From a checkpoint of a small transformer trained on Wikipedia.
Size: 12 layers, width 64, 2 heads of 32 (1 for keys and values), MLP 192 SwiGLU, vocabulary 557, 0.674M parameters.
Architecture: RMSNorm before each block, rotary positions, no biases in attention or MLP, normalized queries and keys.
Training: a variant of Muon for these matrices, 150M tokens, 9144 steps.
Each number is 128 + 24 x the weight over its row's rms, rounded and kept within 0 to 255. Layers, rows and columns count from 0. Numbers have three digits each. The size before them is the row's rms in percent of the matrix's.

# down: layer 6 MLP down (transposed), 192x64, rms 0.0986, rows 78-144, columns 0-63
# gate: layer 6 MLP gate, 192x64, rms 0.42, rows 79-145, columns 0-63
# up: layer 6 MLP up, 192x64, rms 0.441, rows 79-144, columns 0-63
down78 093:125100113113155155148102153150143150085130091130098174170150126133131147099123082103094138114126155110111143107173109074097137124121112124150170133116156125137137128155136114132095087122166132
gate79 099:122096133145123127129086112163143165109128112133091103086110079107128167146122156134132106148153103163124159133126144148123115129106155124130133136147156136119182124184106065151131158119121145
up79 094:110109132106141107122144139084131135138141078115106138097168121098087160144107063110132159120145126083092182158122138115139137126139104125115107162153137145140149121155109135168112135133155100
down79 093:120158150103123106118119151104161144107133112121165161161121128114135089126111115112114130113147157147104139107138105125106140169126097132161100169139098150113118127105077115128059072149114149
gate80 102:093107131139140129144111094121118076140127142123130103091127137138145172116100096157115149132159145140106142085119152117157145116144098155155127061178133111111121147150134128132113149181144093
up80 104:111103141134158117065153118133156124073098173154126119122114146129108103148116141080149143105121112161159148143136106183135114174121135134123138115085123126129168147110130127074122141125128138
down80 104:116112115160079077129091103085121113168092142131115101115093155180105108121150103165116142127142104114157130185126117110133123146108129126101129170132135157156128119140127106144123134120115171
gate81 102:137102143124108101109178136103130127192154095110135140168160162136092115147127119120094155136119143132122135106151097139122079144086122124127140126138119096127076146105095122102147154112167151
up81 095:126134123108104112079121156148143133104149113127103143116096105130156113148155162144130127154101180133190165166120117081117106147133140130169117112152115130089137166105117131141086117155116111
down81 102:124147119121110144182123142083115118158144077156109111142112123134105151123140099156180111159167112110093113134093147152114114148126119159126131112177150101178153129120136099109139136088131117
gate82 097:119134174119092133134113146070130097149143150095167108156141124177087133144128123142142112182133134108170099099115141136182112130123115123140109108126117111112120131109112130114138122154175084
up82 099:092110116145118146149116131180182141131104133124119142104105085165068120103116123147114148167126141155146118131162125128133127132148143159120138144102094135175111094123136112077113132111150170
down82 097:125105109128148125161155101161099142153143082132152118143105130118121080101151132125146087161124096085082140119152125075117101151151083118089119105130135089095143116120148134115134120153109134
gate83 102:137138113078161164094151099131114118106122129132116099123125176147130162114131134135125155094156134136134160159144137115093103150094114111115117184145098144134125098103102100124072119169096130
up83 101:095107082104149201124147101168130161150110159163144114125123149143136118152138132091102197126119135103090107147125130103148123107113126123150157125130111149116145132099096134163132130116109140
down83 108:094142145162138171157129136131130136135096109130123116132091128088087135092142106099143152149160120097090109126128125147077102144098122117125149138101143170124160106165118087138140125070125116
gate84 102:115099130151116132125102157174137160153118146165133085179153120117112115160084104104111117095130138138095188121114138115166087124114128105122123157137147128131096116140120116156159147164162134
up84 090:124119121148152135124108151121092092163135114145129181136121115154122149118144118155112104101084155140137118171141108157089097145122118110104154117153080163139143100137187128109092119088117125
down84 097:141104120123128167126120103113148132179172133155094127125113144142111097136108154097107113139114153120149161159099183140126095129113061127145134116131153134116115125121192155135109119156096135
gate85 101:140126122148094115167111097114118150110072134109145090143128097170161152149099119124136109127133115115174161128136139187114089131131103113111155166133096117120141117074147156142111100113128131
up85 105:148106145107136155157152131127118101155109140128127153129168150153081157119126141107127154138110153122154105116116072117140153103125121115203101117083092126110119129072132120115124124155095109
down85 095:154155145141113089138093122137131142132111131133140149154105105127108095143129132148117121076160067121072137126121149124129160143142126117103076125114108120139158124161139131203113144091130138
gate86 102:154097110152132098144126119074163166108114137163117100098135123094147147181154109104097122105127128152140122120130116151131110128133118127161075148108136108136130128056130121112165153103105123
up86 098:164143130117136138165103147124116112142080140089116098117153159095114147120132142110149149133159154136118135141117126155094130196152155117112128121106131151084071128138118135095163147130164091
down86 097:148154102181103142133192129141087115146130154119141124123168108148124125129180138150172117129140124097094095127133093127153134117182142106122139098140120104124175109133145086133122109132127145
gate87 096:146111116157126139151142107125089147164088116084099122100136129126103176154125132098142158092106105146141152170167168099142139116120099109171149124123094129145110099150103142126123100136086135
up87 096:131126157100135126109129111135162183117085140111124102129116068075163092133096097131114154133105148153069123110093125158124113141146111093117097118133144138108127140134131134093090141129109129
down87 107:150127112087158112109114088144169161162150119151154076122130144107144140141114116076138121126176122119129111135130145158120125101124103115129125165123164099108172120123155069124132140119087144
gate88 093:126116163142120116147109112119124131112077104142104123107148136110133133109111143132089142152131084118081116060110170085126097088119111173114125130160138096128089122128112128109120160086120118
up88 098:136103115161135136116143105150137137077099128162147114109079143120185109096149143113124105157157146138120117087146145135129096101109102170140135165087113154119088105125127094141128155125089127
down88 095:148126169052126134165106162116117114172120107135119121158130115118093160112146100133128116144106108097149117074142126157123140130148152105151114125153107167150144091141141132104124073124138120
gate89 101:124138151132130062083105145130123126126126118125113108137122120118136112163070118146129128124126104140148110140109138108137087122140107137178115180122124071134158180146157117112121141177162137
up89 104:155128112126141127107106156141167089108145084076162121112135104107132101154104118141148117100116116163127108107115122092134096182119128115169105152104147117120138092133150100142168149156156101
down89 105:138129143140170153118171111129126103121128120130115132166173086141085144063137136132134105125107148159120151146121120168088150153166121154091135089117126121137114104136096131164131110127080122
gate90 107:143108132142149155085117115154132100105133144127118095095137122134150129138109193141147135149158130151171127062164129103125115129093149155151117159178092128156111126116115119093152098132144133
up90 100:098153120136114114169124145151114166162116161126138147140128139163142133123127090119138106142132101143115132126060120125125154150159152117085119102125172082109110179146117151142127133164078119
down90 099:095103125137156169119095130152149127110129155087109126119066116137148110123089116158158130115142118108095143164143165125121104108099104118158123174127115146118071124086105094151134147132132135
gate91 098:077147109187108130125145100114139116124088110119110116112144140105124129133161112162154163108167145083167137137102126138105143114087108124151095134113139104111152105181104141138130094157111109
up91 106:127145119122137122124149104130142090109123130146126118143118107091085121141077098117105103124125111137186141140104155170121094105135092124120103094114148131134170154118127110091191113103093160
down91 109:127136125142138147112112157136102130118130144117129150089152088123126136145146129074112170144104130138136187172185095153111158125121099098141118117151139152144111067100125137114145170143133133
gate92 092:086157152133163141121104080141117144158172129155118084174140119137112115125118151114142107102080109110135149151121122112133145126112162100115108112104114078137138149122101136088087134179128121
up92 093:117167143132116122120118113095160139144123141151140162169161114158123155127063137130164165097103120145131129081137128137106091114135107124137141137128119127129124197128087116102160128153100162
down92 094:111113175136137133106133134119103126122108122134102173133098173146141109182121153142143097163153146117127147111135121113111110105154083105103176147131149105175132113151143172147133163146167138
gate93 107:151142107147129135144114166105146140118117122108155118137089162085115126105139072176116154108089092134124090126119161118162128090105105114148097117108137109110101133109142143163111080157142148
up93 109:151158134144110152129123162125172095119129066093124161133130168131164076134156123166176129131122110147088120128107155113148147172100117161128128102154116122104137126109144123103124119113156105
down93 109:115141162152127098115139094132153092109133139164107119113119134144107070125139135149126066132089118104098156144107151096144111117170150125154097106109128110156150174153115112118125127166091139
gate94 106:090141101135148129130093104156179144184100147159152126101114058105106118133105113126135111121183140099092116105132105134095123129127127163114123131165106101126122132135113136130130167144151140
up94 110:068141167143093128102140104116126099095097133136142104133124128147151074157133096136141144175172134117123132100140101115129157078112150154106143157150116099145120166146107144118153136122160121
down94 112:146122122124147135093120095141156124130092130137148136166195116102125087132164148121124094134100154120139179128092158136092135130142097125111118127150110140142149112132082079106126123103114175
gate95 092:061137135112122152123124180150113109163095153110120125139127124153111102137118124144091171123126123143147115111140105085137151129129136082091148103142111147082087114111165082119106134154135114
up95 090:119116159129136110084129136150151161120105115161102101157129133140130140119103162117094128121114097124144112140090149148136137101136122130161120141070153155138135197120151144101131162093176092
down95 089:165085126108121119137122094110119116124148134144111080153103142141134168138091124162147122136176151107137127138131153106113144148187172110153130133098147096111151136122129161094159147125180146
gate96 107:087121099167155080123130165139149129148131135106128142117139113111085109137118100129129131120140126162115118119191125125148121101063137124100118128164074130116114088087112109114113137157153119
up96 098:120113109147076152121115141172149097129124099060128130123117136120102138115154112152119126179134106123082122138144103092157128110153163126122129132116095119086140145128105091154161139115176118
down96 113:144143084128143106149093121145106161125126115073114075129184104112132104110127122149113157140151094125154098148164114129106152107107134188106105136095164129153141141136141153127150125115104131
gate97 111:168155120164131104123157128096166103134116105094150133161095096095146127113138110090114164095106109160106140140132156142143114147088165147135104130090106111109139129153155146141120181119134094
up97 105:134114112158140132120118081109182108100099134135158110119129174097126102137133176181176124113126153116137140103156094138130107095145136161100100143105133144161159119138104086129141126154128117
down97 108:130092110128114109119146157149106129123145121162109116138169121088154139095137181138152115124135083151142076162127119129103130122076128172099117141141116155124151158180137116152156144100128149
gate98 100:146089147118128139121123158154128176122128130097083140162109102130112110146097136130165107099147110132107152159132113126131138114105156094166116156106084169144160100116094164164130141164111103
up98 088:151124121108108098113146099133103149174124127174135156100134085082122138086126111123158104144100185152129101128162145150174127122096133091094129130131121145118096124133130137137111084096113122
down98 100:150123146146050119123096140116098098122144122191162120128156125131117148147130136108096130160099145148160133134123126147155125129129144129143131098155165143145078115114101127142119100182165119
gate99 095:120147092129104129104144149117133119132082121131157154179125132134125131142107168096132091103146108125176125110138154138171101125131144126156098107124085128104144140110161146072082141144144171
up99 102:159136120163171137111168092107113120136158162103119132128126140099173115100126130120164143101069152145149161162175110102125129142151128163139127157116159143118118139149168124143126089113135154
down99 101:131086122149097148137124119139133103128178107156120103084138161173125141099141089136112116119165172138103099135152114140140119122110172148124112118157095085124144135153126134149178088112111098
gate100 107:124124094124147127154136138081173120184108066158162136137148127140106074124123133105146140147135128119155125109127139167121108088147154112150140144125154102167117115095143118136135172135106096
up100 098:135127089119138082093096151115132129139104071147141159139161098126132145147147159140147098092115155121100123173110134124153074147110130087117128114095089119118115145129154114095159128138138160
down100 097:135139120072098130083124124106153155104146145097119148155130116143166093121091148084126155173129134109181107103135101116111114128153130150161150117093138143115140104165166152141122110112125150
gate101 076:088150062125102159140115164112103132129110152130139089140125140144104139124116134123115102140134104137128162172121113128101163104143131153144074162168123112143140116117073135127081150150139100
up101 083:122111131166176125107173081138133111125076111171148155097131104143118136111113118115154107146137115119076119136089091117137123091156135131173154132093111112154104118129137117142135139135103083
down101 079:151104150117155150145138107135169148159186108154180140144123140156108152160115108115114125154112132152152060106164142117115126131137176109137144139144114132157116134118116101163106135126123173
gate102 096:161136104142121107175116115122105127167112124135162149117096139145138144081126069088165159158169140138129117146133126134132138179115139129123124164121131121172113137136180143135156140144145085
up102 089:111132153176114135180088109159181124136130088159130158118091144115116115149153110130113094105137139142146122164147118150106136135112116129140148110105130132088154119136158198138118101108106105
down102 096:153140122167140110146137101107093098083104119138117108163160127163162097129124177128086137124103105136154131143147092129152125111153107120148142122153156114153134145065174138144154116147107138
gate103 102:121178161102134121105125134104099108135115132139094115112146111153105106098081102128129134101113096115165101134089124120152121077112165123135132143157111116133112119158143124136119118141205173
up103 100:141102174149136124129122111146131171084082153135132124130112135150175126121120148123149134118088123140152131164142113142118153145135102119096162132141097083122138147148100105136179116167144066
down103 103:148099123102155121122113133121189120097156165122138177105096152138112128130134133103109130103139143077193141149112152132100122143092108105089151112136118141153145144138117096127135136136155079
gate104 096:119116112098133144134121090161100166110135110158139130131076130140160151149132154096118142145131100148068142108153160099143130147079134129104170150125117068105121158135110099108141143120108121
up104 103:133117067125131182109106143136135130167131137153141146123160146110147123125147164124115123134070099123099113135151111093110118126161108110156136196115172106130143115141139131115098080136110129
down104 096:107133153147121153158131123149126099142086121122128128106132107127164160145116097124144098141144108141124143176122080151118143172091106119152155075119101108097122170147141117097118070129099137
gate105 103:140088135170117121144141170145128083113103126166096099149070145146113139167130122097143109107140170152145167119141151157126093122089116142108093128127099142165130114147117166130127151114114138
up105 108:120134115136126156140137121138131140110119131186071145158124169139157095159142105128142162083137106102122124124119112076106144113095120117154143151101120168163107168178135123117138132121098103
down105 103:134163153112106132100150153105150139078115130105074123152131126122122140123115107087118167154135190138118127136088136150121108152101148142127082156116146141095151112160127146142161133143164166
gate106 104:152133081124115136158143153144094132134132096102081079081127129129108118136124115136135155114173100115156120127115170137171123100119080152107123122083112111157149119154108095157127143130101135
up106 105:154113117091132149131136104113138120133112113125133135170141142117104153131116137055108161119144124118104141081153162074155149090128115127147131149177138127101114130177103110085110099108121123
down106 105:084105137133106142148119102129167096134127164110098110116133109120148155144126118114149219133114113118116130107135117133126118112130158141127175157144129180131149073147129128128148160171134134
gate107 089:144154146149124103124178154109179170148126117133154109094118117110129088117110120129155124098126157167129118121147178110114133137080148157146119166153138124105133116118111124115108133101157193
up107 096:126113126109149138080118098153090116122163128128169106151151094181162090088157143127121146122146157150145117099135116168132114099171135131092134122116114078106120123114116142096114113152142159
down107 093:093110150149153115127141169142122117186126097167130108129124129135149161136156124127138123144110103149166104208127131101161115100095110159114092102132148145116152123112147116167133126104134099
gate108 110:114105152114139136105149100137137118142148139108151143110109113092141142121131130122156193152127142176133133122109123150105168141073136128101096126180102126123109122120068092178128162120125128
up108 099:104099116127139115132112138145166132160107138102132123129100151147117135111111113113158070153111107139156166164133126161112171147122139150110087151114101163105111122172132150147147145072171146
down108 109:116120117084125138121128115090138134117150161133171100124090068155160132124120120144089185108150132129149175138170124088103153113102118124126128163103133096150108143139129096103140121098131116
gate109 100:141094106130076124154115156136128148150153154129137081119085100128094153138169123170112122136132107166159132127146163135131138090143157077084123124146164130126118105135111115102151083126145127
up109 097:165145155140104129157171152132121100116112138104120123105140150141157143092115162129166147132096166132150101118147086106134110091105131172138151129169112105154099113144160149169142148125146171
down109 101:113126118133093144139109117162149126153145118102125160158090110115111122123120122171137129149106167141147126124075119082109162119099119133137145122121080142177108108157094141136084107103084097
gate110 105:110128144141142101104155148119134179142125156133108099119104119136128077129099068103107131093120135148134148149138119161091130162093191118150143114166120154148134094123165120127113117160135141
up110 111:108114107133138087108105098109141144085096113087131093136163139126125140152136133165072155121117134180149145133124121143135123168143165125102114182129081114089138135092108117104135117128114134
down110 106:105170067110100142129134134149128109124156124164095142103137151117127143133150138136137171170126170141152101116132176181119132111168098114090143131100136161121098127109122120143140155133088132
gate111 100:107129151129106130151129102100142170149126114154111167135114144123132120084101146142139111165088083167128161127152103183144165077148144120153138114148119153159143149166123132141091126144146137
up111 101:100126141104132150119120157147147101137167120125152114153134114116127128142196162122145153089157116122118143149128126154099112074151128142148152136123115062112113073135080154140128131119154138
down111 101:102131092144155138107160140104109144177083115145121122148139132171116123128132133124145150111166116104105145161134170105145136149129056081114104140163135109140121138137101127119127174101158141
gate112 099:165158106133127150110168122126131140165146120162127104164104088127115097148119100143132134096103117081128091121143112114149107139093150129138141118070137161135150154165173162139100132143139161
up112 096:128121116117114075095140147142167127107134153101142149137116173138137161122163166102146110113132092148174152153115177106091110094133147161105137148145142096130114135129136120094111160110163156
down112 099:107090075118139141147120089128174135134116107155145116131114146104148128129141083141133088166135121121101101132145102153111126101109168105115117116140082155105059128116105146114123088124103129
gate113 097:099139163167149160116147110138150099094112117146133125152089093163104126120083157107103128140126137137172126094155124159122153092154186143122119154105104127175092122131152119135139115135155120
up113 103:142170089140124180127127142136148144078172066100137149131124158120097133105138135145153131109124147118171160134094111118115142146131150154116111122134081121106135133129142120166094099136084113
down113 104:140129115091149089139174157108114113106141142115108136112165152124168141121144049154164114134110116153127089158164134119134097111120083104149132106122139107107142110149119118105150110116167137
gate114 092:135085121147137130161096125105143149139102140145152129146117136145144109172132137171175121149162108138109096164072117151162104150096091121153123149142096142121156150137158103134121165159127098
up114 104:140079082174103122144131125143151128142126125118140146173166124160089121162138109087133100140142126122093145173124133153144115106112121146145124111142099090107176133164141139164117147172115129
down114 109:110108135134136167141143127090146100047134165121138120152157158108132083148144122132150159123121116114084108139126145106140105163146134144136096133121107166156141132147118117086101114106149081
gate115 096:098079146128132152144139141134165102161103128123136152124106143123133112116151101112116102132099083138143085100133130150104092082125166102116100168094110135138146140142135106098119101090183140
up115 097:140140136117164118158141144128096130165151109134117125121136188080133141099156159131090148081162178101171148147176138087111123166130142162148156119117131136110129129121139143111126111130131148
down115 093:136128158112165141156097122101146122172120174171097104134155128149143098145129144137097131124096097119140107143136127099103150057139078147139140139141090165133122147137114112105120162129148153
gate116 115:142124095146154124070146123110150150135153114148158100175120124117163173159139111102090127108131133113079138104089151108128136122105119136124118133137148192129092137121155142158136091112135099
up116 102:113126116120088141103117142116116118144195134100105130095121153141087136115123105139095093122158118104106117157122132154129104101170108117126120092154093137136145102103157162095067101114110125
down116 101:097108164122160140138126099114117115130138151131125111110154131139173116111149100133105074133110154127131084093127112092133128181090134150124135143146126140156154147165090152104126060121124106
gate117 097:118117116097103134115162172092138122121090112142147097167119131114123163170115127068139129128087125130121096067149126164108132105113122115133085112128147139127128131071151148152145115151140129
up117 096:138175149124123162115101119167107155131089139152116112097136080120090130114129101128134101172132157136181113138149070130121125136128107144101138150144136107134166138153148120069130139157113142
down117 092:134114127164144127146134088084103117160120110142146135172099109100122147091166165154139127111118114063146147139092123116145153135082123167157104103118116170149117128160136123136095126131136106
gate118 103:131130134141127172094139127131111147134132111138132090110125157086144131127165107098138147188168148116153108105150133107123124108166152180155149073118125131095092135154158168121113131145141109
up118 106:119124144102127142130106116132128146082147134102189167138095138149125168132129112083147148138113118159140097103139199127131133120113170171164133111145112134078144139125108123141122113165120110
down118 096:106137117108156120152140108104106163117083157094117111138161125115129143152079191138147149147147166113119106107116131108104133122130132128123153120071144113098182098091145126146098139156116120
gate119 100:134151140177138144119167143138083135138109103103059151104153098140127110161092093141128093113140131127107123132162150128140113111129148122103134130135087104106123160160129153097128114135125065
up119 099:152131121072127117105162110152117171113120111134147125147125131113176146097126126074129135103089106123143150107080107156144072125138089137108105149148133143110136149130138085139121176133131153
down119 104:139111166126148136117113107112132164181109106142111154142091134141158121159162119128129141136097114101146186130123084125162139137108118152094122174137118118149136100090146132148154120189110144
gate120 101:136122103100149173153154163138152126170128121171124107129101082110168136099155163114118082144137120157115157134154159157132133158147107079131131140115109097127126141097145106090134109123098137
up120 103:103099159152140157129129148127143136149092152125102156151158102156159093157104156144114156118115171108108099125126095139141166127153153169096166127156119099133144107096122126102101118111134076
down120 104:112141157183092085156162134161144123167156142133106125116084135099120150130144149140115121103106142122168156121089121158129102109153133144121102147147101162132105151142110080170102117139147136
gate121 092:131080134121126155132129125153078145180114143125144138147106114099127085107145175144144103155116130153108137117136144116139119118116151117128133181094115101105170125199153165117136155133127145
up121 085:104101114135138117135149113153120117116135176110152144143114111120177118094095145142174163156133123126091165115131145172129161141182118127191144119162135102128133121145138158137145125149168145
down121 085:151139127102120139150112151114148154193093134150117133134125147097115141136164139140086136135140166107142112166119080110151096113103158152102153120095138160163124089097162117111095111107128144
gate122 109:130124114107115128070132096140171149139141080150081126151142114148093122141121114117148133132118129092118113181071121146117134131166116133112132138151130098139069094096121143091128146149107127
up122 102:125105121168174138142121147124141113091087128123130080138168144079113091139121145131099149128160161163150146086136168126101156101131121072125113152173147133140141126117106124132111151143125139
down122 097:194110141121108118128156150110079075151092132107157124125151104140116122144123161097148125112138141177144116113156140125139138142107100139168144123167105137136143114171152170161145131119131158
gate123 103:114096129163173132152122159085116144095120150127113119144094132093143163182103097086109151114130102125135115097124148148138131107100142144121120162159165095163141147116111117165156152132104144
up123 099:160138095112133097140117120139132114127121136154151164108160105170149145116111164152120142095152149188102159132145134160074159136149089163114146170123148138131118157124101120141151133165110116
down123 100:103151161136143147126089113138103163161139163147107111128132148113137082121126098158140102112153142117120133140143089113132147121142075153082138109097092092130099194125130120118155120132124165
gate124 102:153141125144178154146093132112153117159150080185114124175163123117134208104115110167107151130099132117118112119120111138139092112116130135128088104119111142128111115122102138153146119112144132
up124 102:116123127149137129148146145082141153123085199136148148098116085131132159143144145166104119130132159176095130082129129132154118134112108118103117164123135166144095115118146114163109125113148088
down124 098:126087144128107106117127139135077127186167098146101124107117131093170120120135075142103154105094116087152110151113131109125115106129123097139087142098145131140139146079139117103144152149154128
gate125 106:083143162115084100070118144127140129139141099119164142141155128119113131130101146152158117132162098163083145141144122146142150127101135129136076142136147102102127120133184161135112132180122140
up125 111:108116166140123149138153127118091168135082081147124151137121090140116161122142144082099155155140125129149163166096159126141120135155117129121138134082148155133159088082155151143106136112125107
down125 105:108138143166132151142097125097152108064123155124174152143157135162137124120120112157085165118148099085112137130166116159137130129124129117094135074137118124095165133136139094143136104104155115
gate126 102:117114109111090126099130127135160148151141097124098147140106084126096160125081113166140135167134135122123124125114083139108126175123131161105155116109124186132140123167127117084093115170105136
up126 107:145126126129101159089119133174112117112125125106136092088125162136171125162176132119111153137129174145154086121135137125157137093140138118129136134107118092116156113179164112150091165107102111
down126 095:115112109132163113128150102095122113107104100161114129157116091079136139123138181130172158094114134123151127124130142117113107148089158153117096138100114149171116110123099126110176128156134077
gate127 096:144143138129112150181148103087138106124109120105090112142095159145176131122184126147123146107145147126120134101127113151130155129109175132117092104118148098150128136114113098133182165137079125
up127 103:144127094104157122100159102156108146115114131134117133103157104094094159161139082120135134123103101092081097145132121157140149112133184138103149136136147174128152147119163137142128098122173107
down127 099:131083132132131135103122087093106132131156089133143136107115187155128137092122151143110130110147124086120122164133127134099089094146102132148109118148130132175141058153137155108127166116142122
gate128 112:122125148081121129136123118144149150175100123149113098147133094130112095159178132159116148125135114130143088118143159150164153150143115140064107080137145117134079117133087103116137112127127099
up128 099:106126140120122114139082172111108126163176134132157135151167125106103144118141150135093127129107133123108131156128142146138115072138120154174118129096168139095142115120142109117083168171143084
down128 100:126150137187119127116138117149095121156135127138115150137139100136126111129142108129125108149104117086124130119140147147148132122108100137147140143121136068144111178156134118073165079111196164
gate129 102:113078153142150134139122188117156126179145128147152149101171085115163151119120113125124112166140145138141158103126122140134111113103153158138100096160114167101115153149107163161134149144145130
up129 104:146101184132109114123112130138155133154106126125104123126141145125147104123141117104179174129142097113117137131111117128111147116101088116135182154106135132076130165165187158096116162122106128
down129 092:125156133072117136135162103081112125102101134103125107119141125110126162096147117131117133133083156101071135073139178151081138120123118111131103122132118159131116137109096110107124149095095125
gate130 100:148139151142143156092140111136131074131114093105142168120155116136135132111121137090114102104151153127160146137062143113168126100135096097135152154124089091145129126121101128137136133156187145
up130 091:135151138104143115101093134129155130144121159144147124140160113117111139096146133116116119127143106158095119138090161159145151142155114114118143112102112142070147094155140210118088106170120110
down130 101:107178136141127143109141087127092106146127155165135134116115156100141139109110096162123100128123154136151138084111129144078127137103083103117139154119166104119122196158144121093142136113154135
gate131 099:107070111119151085115117114157143085124137126158100122160113131125172146124095125143123131111136109173112172121091141128111102124171095142158116116133134110123160134137186123135128173135124163
up131 096:144153088125081144110134127124139135142111160075079103105114138143125127134129153115153127141164107106131112169186121098148124131143111073111150133103125156142145097152103153106124097140114090
down131 099:177109129145116110108106115160154113220132126121127142121117100099136145134130079119106146109090124126136134101054141113138115142133131149133129149133115098146135150113142072138132121150127140
gate132 094:133123088119108099100121117137141105132118141096105091074104132072142128099162115138121107143137130143139128150150160175137106120174148159159144114172112129119147098111161176124143157141142146
up132 092:135142117107083150099130134139088120141134126141124113093139148116172078119157152134077125110110130133131141159092130162137166120192123144125131131125105150125128108174128187138104119166146112
down132 086:174129158103155113158075144117131107113135085119098108131147133144124081120145099141138114152118130096147160094172090143115106122116124110161135133149133148155116148155114168135112068146133150
gate133 104:142125128127120159089144092086140079146110115108163130163109151156164127133117149148113157123103103114094171075113086145118133143116186127118154127085153126138116146143105139137134109136152109
up133 104:161131134106103131067098109100117132131101131050094103098122169130133135132116143119130150162111109099124156131148123085170133145104162128160117116110099166137134141124149141110143149094135141
down133 105:163126129163126104133155103171111085081123080141174139113125125114171126103141183129140156187140108117114154136159118126123112126112099132131138133096132080131146148132132145158120123108101149
gate134 100:158132134147076143098125115117118134091128102143104099153107112119151170108109127155110137108163145153104115094110085083165101130112108123077111142109164093119167161129116157138156135125132126
up134 101:132121134170157119133126131126158136141138097120176111125118152122096111109178093147157156159089110148108156067152114135154152132089090120130116085127120149095101132133112157127137146145089112
down134 099:156132146097135141127151130134157132133177125138092137145116102102128119115094156072080142123119143187099120120111116150159121080156099103157108107115099129090109117134145133139164153107158121
gate135 106:110137147134119174115158137095109140132110078121128083134124120137168139138131139081126122105138127135112182126105171157130102148149184130117141089076174153135115120132087124132117115140136109
up135 102:135145125111089136090123144128096143156098140115089096134109096126117120137087156120164146153117148138115101130116158157126106153199164129130125150060120130104124146119106114163130166137138120
down135 104:107170095146138122080157115143148100149141132130146135138116134095133133148140116123143131144101148093176181119135150111124086121127098082086151106098152109077136176151115152129123113116119112
gate136 108:090137144111110180128110103118176102131136120130103123093111115103117134132128118113124108135105116142189083120090076097091115106135132161145121135122089134121098159119135126113141133145072100
up136 109:162160147148170110142166120153120102141134141123133080132142113140170111094166128162098115115163157142100125107094127169112144114147099175117079155107140127136121128158108101103116131138132096
down136 117:122138125151119137139166096152093130176143143117119094151107114151141116118106085138123135085170127111102116132165097161148114119137127157138127126111129132105093120191104176131167128129090158
gate137 106:139112163141141140115104105131107116119116158156088154113115087157091147125109103140147167123145109158134176128085100158133142144153169123142135125114124136140114086140076096126140072120099117
up137 109:163158158176128149115113158107101152144114152111121149125109075159119105145156095097131111168155130118133135120153106150178169097104154127132100126122153137163149090126124098142137124106138162
down137 101:138078138116141100112175156116112092136134092122132126160129123135133113123124166139144094166124158156148099104137108102094101125101134139109096112188152096120125093100167105143101135097140107
gate138 099:159189172133119158105092129117101092164160115127174101156131133153144124154115159134135104124149095137119111153112124168154139135104116117133141157142122109083102156126113180135139094119120125
up138 094:132125137134159163149114140153132158125145123128152121109126152107128115127141139136141137104182197129179128140100093126175133107129165111155112152106083164161087146128111087160132143133118132
down138 099:116132149149119144108119187101107113116143142158177114138151146160136161149096161142091119141148106125138123119179112125135117121111157132107148158158172145079075116100122157117099129109135139
gate139 101:129083171145102121104101168134148100127096095114122131118116088128123116160118142152131080138153131161143182114125131139119120118098164134124147090170099081127133146115108117149168145118125093
up139 096:151139105102133120102149149150148073149165103149175167153150128073126124100135134150136121088134144107129079129102092145139128144138101154130126125137129068123132164145118159117146109155148118
down139 105:096124110139118137137158143125106147122132145120146131088181149142136134068133106092124117154169111154106086163119113111158118114134147206137116110110130141114150120151137099127161130110096159
gate140 103:156102129133142115117139130138158109140117131157125142094154166148122178102102143093153113128130104160117166110125144129181114136166113136163099130122116109117109143111177093122117185171108102
up140 103:114155132102147125163155161100083169120118142115113111150077132126116125127157119141120154172161147155135118131173149165120133145106166156115102127117135124099107136190095122104114146108138163
down140 107:150101095106119152094105169155112148045137102110127169113106127172127106152122156140138102106119085125155140101115132148141117144151133137151114113119126159087125109148118086152152126135139111
gate141 102:114109180108110127107182179121118186142095099111123111121146096090125089133135068114143121121134141153120144168129139121146165122122147148159156155111123111092107129123131122106154148135139118
up141 101:134132119131122133134107160124143109162105148147150147135138183133126123110103104105131120214138134119111071106118116131123142156132152135121122140142114159100134093145118168089101161161176117
down141 103:070170151137096113112122111118146122134125148149132131138119176168118136136120163113087112117171105117111124107106128091094161106139108123127114112162136127138147148107108155136173194125157131
gate142 107:113144154168113159080135123154122108140090143117140058133090111157154124135108117136136125096080138145087145128100141120113130183114108161119110120124130138133106170138151149139160133150144097
up142 104:196117131131164099163139160130167123135132128117103097094127132140124088135100120098128146128118128120159103141151170146118185087167117122134141139110129125119141103109175148136154132148127176
down142 092:111145179119116121145181141079133140140104127149170153114139120117136169113145154133140113145130152137139132101164096105159159125130114101122112119095097135116186159119109087169136098140101139
gate143 093:125138140167150141162144130109132111135134101126062122130094121099126154126139139152115132156141136142094143146173126106142162175144129072160100099125135147114133081075116097123157145145144115
up143 101:172160095128147177133112148186100122113145116147136087111105129121090110142114123097122143122118101144152153116149100130135135134136131097123098094118142142170103113103140124109143137149207122
down143 093:096113094094108161112116107103100127133110064124141147108138137134159148101140137092108147132109151154131109153139168121106145120121102110129098085143176172127110146144138136138149087082111151
gate144 105:158162116150117138130094134101095085140134099092106152144118090131117128109134102100165189125120088132119146118123143139114123090122155158116091103167176112114128152117120113124094100165115123
up144 101:095099134164176112117108140122144146109117122127114146114167136153168141152127125158121134125104158141090117114115097151164158115123083144107161127093083078113086128137115109151126154121126171
down144 097:115132122167129142163143066062076113146130129157120133125072150137134130150121133119111142117128116090089097129138143105133157158111153147133108131156176148129098129143097107125137118160143115
gate145 099:107098132141131138116152148078147165172110127156162146157147136132103123152068154126147107111113112132135095113157109092131154111152154142162099180172131128149111149142097105127144143144112115